From a checkpoint of a small transformer trained on Wikipedia: tied embeddings, 261M tokens.
Each number is 200 + 40 x the weight over its row's rms, rounded and kept within 0 to 999. Layers, rows and columns count from 0. The size before them is the row's rms in percent of the matrix's.

# layer 23 attention query, 128x160, rms 0.177, rows 0-9, columns 0-159
094,212,205,166,148,207,187,220,161,169,179,277,179,187,229,245,169,132,244,148,201,258,158,259,173,247,103,204,187,166,192,237,169,139,231,223,245,195,257,176,228,209,253,205,227,180,218,144,90,94,186,117,238,182,205,199,240,150,190,260,193,217,181,222,190,149,156,198,261,247,213,210,221,218,195,209,241,205,210,177,215,212,262,142,243,222,252,229,235,170,221,295,175,188,176,156,138,203,242,143,148,180,186,227,142,238,185,253,239,193,187,194,238,254,185,300,167,194,116,207,200,139,185,148,161,195,174,225,223,196,150,211,245,211,182,160,180,167,156,215,149,245,214,193,221,163,139,155,282,236,232,145,214,211,200,189,195,147,191,284,225
099,188,183,186,229,276,296,116,186,186,234,195,169,258,203,173,271,208,245,267,148,148,270,258,175,277,256,188,146,235,188,194,136,147,161,253,183,226,214,150,235,251,191,272,260,253,140,227,250,182,180,249,180,191,211,201,82,193,183,207,214,213,148,237,217,179,240,191,205,248,188,214,240,170,200,181,208,175,209,203,193,166,164,195,174,226,141,192,192,236,251,253,134,245,244,220,197,201,182,241,157,190,213,139,158,169,172,179,135,244,204,160,188,225,196,125,207,132,183,235,189,188,130,212,222,159,171,180,183,205,179,231,171,161,186,152,178,223,180,197,261,216,150,287,119,218,157,227,143,173,195,191,194,198,253,141,186,223,141,281,239
090,181,217,133,183,216,158,223,184,173,162,251,221,198,251,166,185,243,159,246,206,302,203,247,207,279,148,238,284,218,210,205,204,179,286,161,111,179,212,215,201,148,131,185,163,214,270,211,222,185,216,225,219,274,179,157,207,237,210,158,276,244,218,148,186,235,204,133,242,264,161,182,226,213,324,156,228,205,184,185,182,132,186,215,153,166,157,196,208,239,158,192,180,130,209,232,235,218,232,272,172,265,208,242,193,250,214,223,174,191,262,145,250,91,219,172,201,175,260,204,225,227,201,181,208,187,249,196,239,219,237,231,197,197,205,201,229,177,187,217,123,166,206,159,170,179,137,122,194,207,187,146,155,251,140,192,138,179,205,200,232
106,140,225,150,286,166,197,202,213,190,218,175,228,165,248,236,194,228,214,148,178,175,203,152,156,190,244,153,192,242,250,176,206,247,241,119,278,178,180,187,187,276,201,165,263,237,251,198,156,177,252,171,178,210,272,197,262,176,171,267,143,256,173,205,223,198,195,197,138,258,215,201,147,170,214,230,154,169,183,196,193,221,209,155,156,251,209,267,259,308,174,261,145,200,179,176,214,111,214,146,209,276,179,221,162,259,302,204,232,201,124,215,193,231,223,201,140,240,193,235,113,201,221,211,190,226,173,236,183,178,110,181,224,258,209,200,191,241,167,202,176,194,206,189,188,229,168,191,190,253,170,166,201,241,215,211,203,309,173,269,212
098,224,203,223,242,157,191,222,163,295,223,237,224,187,177,206,186,227,156,189,287,251,174,239,180,202,150,248,169,207,257,204,150,144,176,224,297,261,228,227,203,232,175,205,177,281,246,273,225,196,205,168,233,220,205,138,212,95,229,220,157,261,214,249,188,177,221,204,223,136,231,165,236,205,232,207,258,216,131,218,120,193,225,191,209,178,130,219,183,240,220,150,200,185,156,234,233,180,166,185,219,180,199,177,165,115,264,181,157,162,147,215,226,176,207,173,161,192,157,242,248,173,240,126,188,164,244,164,196,143,191,199,123,212,306,165,185,238,190,153,203,209,180,209,127,168,208,252,180,203,220,202,205,181,210,326,212,142,247,211,146
098,260,192,202,182,285,172,172,180,192,152,148,230,220,214,170,172,209,232,213,167,149,159,222,225,197,223,196,201,193,215,140,326,129,273,167,223,231,194,200,184,211,195,174,163,229,170,238,188,196,242,219,219,141,200,230,209,243,165,170,156,152,213,252,214,183,293,257,223,171,225,194,171,149,186,248,240,170,204,198,177,222,221,162,124,152,198,165,147,232,243,269,222,213,236,319,227,274,179,225,228,182,185,178,165,158,204,108,149,273,205,118,178,221,233,215,203,150,174,190,221,237,268,158,210,245,129,243,134,173,254,154,256,184,197,214,166,255,223,161,146,246,254,196,206,215,215,215,205,241,162,196,275,241,262,238,233,140,217,187,226
087,207,158,160,307,264,201,200,169,176,180,219,227,204,207,198,189,216,155,215,153,223,247,210,156,197,152,143,161,231,236,178,184,233,140,206,231,200,223,165,237,227,251,189,191,143,238,168,205,204,169,287,157,180,166,311,219,233,183,202,244,183,138,217,201,186,228,205,175,206,174,181,249,144,151,110,240,250,157,203,282,201,231,238,146,146,223,111,186,220,179,186,201,217,139,251,150,152,243,266,222,201,201,256,203,194,212,185,267,168,182,191,238,142,220,230,178,225,148,181,237,211,181,276,163,217,212,152,194,173,263,151,273,197,192,202,261,235,145,176,182,190,252,206,218,200,275,287,198,232,152,198,200,197,257,128,212,255,197,110,141
098,157,248,247,142,309,264,174,216,144,187,192,171,178,155,214,222,195,239,228,221,206,142,133,159,207,209,161,214,184,268,159,166,201,227,194,196,196,154,118,200,264,99,216,154,175,210,226,131,160,112,207,152,122,191,234,261,258,244,237,230,172,234,196,152,256,214,211,169,177,257,167,233,245,208,224,225,184,174,131,193,212,214,204,195,200,165,231,165,230,130,211,229,274,189,210,258,259,172,167,263,208,231,231,242,176,211,121,186,184,144,212,189,278,259,213,240,146,185,267,214,197,259,217,231,260,240,277,206,126,232,175,223,196,228,193,265,248,164,256,218,208,200,188,193,104,219,208,199,175,208,224,238,215,182,193,183,224,215,216,179
089,246,141,275,262,215,184,179,140,234,192,129,258,191,185,165,192,229,177,261,190,172,189,127,219,176,216,234,166,257,271,213,186,162,193,232,215,193,277,200,270,216,202,167,165,201,156,222,202,119,202,194,180,162,227,289,220,229,220,167,249,231,259,227,223,169,164,211,222,236,149,172,157,287,173,221,184,192,156,248,186,224,236,154,192,230,209,222,164,225,196,235,216,161,230,216,161,206,248,289,203,152,138,228,178,215,245,265,191,265,270,224,243,130,147,261,188,182,128,232,146,200,167,185,245,231,196,213,264,245,262,175,212,227,180,158,233,216,150,289,177,141,191,178,217,289,161,197,180,207,279,170,165,209,208,225,266,161,202,252,187
089,211,213,166,196,227,223,191,138,243,233,205,238,181,267,149,177,178,157,237,217,157,263,173,170,177,187,232,216,151,237,154,318,175,238,274,201,140,232,147,237,231,157,218,262,189,173,188,207,203,182,188,221,211,230,207,237,218,150,150,235,223,213,161,194,180,275,133,278,170,205,233,270,172,159,280,189,183,159,181,168,254,160,209,167,214,240,189,149,205,258,240,150,249,235,167,219,237,276,168,165,203,219,186,237,248,183,163,227,251,235,253,186,222,203,107,161,197,195,220,188,176,307,196,252,240,178,180,271,195,234,233,189,143,213,200,186,152,207,191,148,238,154,213,169,238,189,166,134,195,199,155,138,176,179,92,210,235,246,285,210
# layer 23 attention key, 128x160, rms 0.18, rows 0-9, columns 0-159
092,169,190,212,196,100,226,145,153,191,261,218,185,131,237,256,263,189,160,131,89,203,202,185,202,155,150,160,110,220,117,249,222,212,176,175,191,228,166,217,201,213,217,202,233,192,159,115,81,156,220,221,140,195,238,183,132,195,259,234,288,203,164,260,127,269,155,218,212,228,219,200,145,172,240,174,187,179,182,191,274,272,221,209,243,211,137,251,213,187,244,202,182,94,188,166,176,269,172,203,257,228,148,271,168,239,182,166,150,163,201,193,223,202,178,166,237,258,224,172,191,179,184,237,178,206,144,203,228,165,197,231,217,242,203,165,193,157,217,162,203,197,204,167,238,218,192,168,187,192,219,255,232,240,208,239,179,212,169,214,176
098,152,213,222,190,181,222,133,155,168,253,180,181,202,199,207,133,213,233,184,190,162,227,194,183,266,245,212,234,192,149,138,152,154,233,211,238,205,165,240,201,226,169,257,249,218,214,200,259,194,237,240,177,184,171,205,222,174,237,166,151,198,194,246,240,99,204,185,176,204,159,207,125,195,177,142,146,202,259,211,189,148,191,271,85,255,181,181,175,241,206,320,212,285,177,203,261,198,194,173,205,209,145,188,200,206,219,266,187,263,187,140,219,217,175,218,161,241,255,201,126,177,227,237,146,192,164,188,214,205,124,267,184,166,196,143,162,276,274,183,189,224,152,254,137,182,193,184,200,146,154,182,170,193,206,195,121,190,197,289,262
091,224,186,204,169,190,124,139,182,192,174,185,144,167,172,177,133,291,152,238,219,265,152,255,149,166,206,251,177,186,225,217,158,184,223,306,227,241,191,205,239,150,225,252,202,162,238,236,250,194,274,219,188,220,227,191,137,183,229,132,274,238,205,166,137,249,200,249,262,205,212,250,200,183,182,181,190,166,190,172,145,208,203,242,169,247,196,255,269,221,188,171,123,237,115,231,212,216,223,188,155,181,232,267,192,129,204,198,179,274,175,282,150,218,234,144,239,268,193,267,163,302,172,143,237,159,205,195,230,246,237,223,149,209,195,173,168,233,177,182,205,193,192,118,202,193,163,249,226,160,191,173,200,200,194,144,216,220,209,139,209
106,198,229,220,169,189,196,171,239,205,204,223,184,255,193,239,194,219,216,198,189,277,177,167,236,229,188,174,241,128,191,146,268,227,141,224,264,140,171,220,221,147,169,172,142,103,192,245,119,253,280,143,221,189,223,253,118,171,158,193,231,257,172,129,207,176,174,186,144,230,222,211,218,200,290,143,206,232,123,244,219,207,189,228,235,165,162,208,160,237,189,173,236,228,203,76,248,249,224,192,281,218,219,231,228,265,260,155,163,243,195,263,161,252,132,224,174,176,141,183,222,201,134,203,148,235,202,200,215,159,156,159,192,203,169,184,194,218,175,141,183,255,210,276,225,239,226,178,218,239,191,194,235,172,209,147,204,170,144,226,174
094,220,165,201,284,202,116,173,166,201,192,149,200,213,200,212,185,236,198,219,248,176,240,205,144,158,248,139,172,212,187,215,148,175,177,235,228,207,156,202,191,245,216,277,204,203,215,161,199,166,210,125,112,129,174,165,234,254,254,196,194,279,195,192,146,156,242,166,104,217,208,201,262,228,232,254,214,150,171,237,128,216,186,161,166,139,220,222,162,249,223,160,200,228,223,181,262,171,237,200,196,225,157,188,216,214,218,157,193,189,161,244,142,178,248,205,220,129,225,184,290,195,224,195,154,118,283,177,156,134,199,204,142,184,208,170,186,237,257,188,170,202,152,163,211,169,220,238,115,268,175,320,165,148,188,222,217,147,186,217,248
094,257,217,125,150,198,128,101,148,215,111,253,198,198,231,192,214,207,206,149,177,155,205,185,202,207,258,199,221,190,216,232,249,180,189,162,131,261,275,136,244,248,175,217,173,241,184,172,180,181,194,227,197,148,267,234,222,246,201,250,151,281,175,197,222,216,260,219,200,179,170,147,206,228,234,193,166,208,208,190,261,127,239,204,83,177,197,189,206,245,267,222,142,177,238,210,245,240,188,232,160,232,277,234,190,245,257,165,272,197,221,150,160,180,261,174,163,211,225,175,266,177,174,164,216,158,205,271,174,167,204,184,178,259,267,175,228,205,210,166,217,173,234,164,159,157,206,190,258,161,138,134,187,207,269,232,154,153,226,189,162
083,136,219,184,211,187,193,216,200,205,203,230,198,217,148,179,134,117,206,214,234,239,239,211,229,191,136,162,170,257,247,249,182,183,141,267,202,199,164,194,114,183,195,173,184,192,185,188,171,262,81,187,206,230,243,297,233,190,136,195,231,225,181,204,232,234,209,171,154,232,171,202,260,238,221,237,194,198,253,255,278,199,300,242,157,173,197,178,133,176,196,218,155,223,229,215,131,212,163,236,240,234,184,151,177,142,88,208,275,154,198,221,141,227,153,183,214,266,174,238,252,184,92,192,184,167,170,211,182,233,173,257,202,217,257,202,222,181,216,175,244,218,250,204,185,137,241,214,211,246,202,112,181,159,214,142,197,191,239,174,190
091,236,235,187,166,172,175,240,194,178,125,237,242,197,233,225,146,224,275,211,223,219,202,190,217,280,151,221,217,139,185,204,226,81,236,203,162,194,168,198,282,191,199,205,203,172,235,201,116,252,169,238,197,179,229,171,180,202,281,243,143,210,245,128,203,176,256,239,265,216,226,266,247,197,183,182,104,212,182,156,292,163,226,140,205,197,254,247,152,118,206,136,197,249,178,286,257,159,220,225,294,166,209,254,201,244,156,225,184,205,170,271,178,204,194,212,205,162,206,173,190,214,194,211,171,205,189,202,191,204,253,198,133,184,266,202,143,175,155,188,194,226,211,160,180,110,303,221,235,179,177,193,204,214,172,197,164,236,179,178,190
081,268,250,214,208,175,183,214,147,213,291,238,207,216,157,217,280,209,163,150,186,173,170,211,272,173,214,214,213,194,167,147,224,176,196,200,165,199,139,260,209,217,245,163,180,235,198,241,241,155,163,170,167,177,218,176,294,267,209,185,198,235,104,238,200,267,177,182,224,182,217,226,193,174,135,120,196,235,145,177,231,165,280,172,150,185,206,271,213,233,173,176,184,202,220,214,137,114,170,278,169,217,256,227,207,241,176,232,154,245,144,238,297,205,162,171,179,183,200,266,230,201,186,167,161,188,267,165,228,212,209,176,197,76,285,198,152,242,179,159,202,132,193,217,169,272,196,183,207,231,211,158,179,179,148,179,205,190,234,253,208
085,202,214,157,219,242,203,184,167,214,202,185,165,213,162,168,68,276,150,205,83,235,272,256,218,205,166,299,262,172,179,209,223,210,219,238,112,234,180,193,257,193,158,189,199,158,287,244,111,207,183,171,204,122,196,190,203,178,222,230,225,161,248,207,173,209,282,175,173,166,210,198,204,157,147,169,137,184,245,182,203,156,155,208,153,257,176,251,137,194,236,184,230,255,192,227,175,294,201,229,167,206,174,245,177,260,195,209,220,215,254,228,234,212,211,228,189,215,191,182,172,197,250,173,167,309,228,217,205,136,186,205,210,208,258,176,153,212,139,223,205,191,259,237,157,270,199,174,199,190,180,173,145,207,211,149,153,237,228,249,235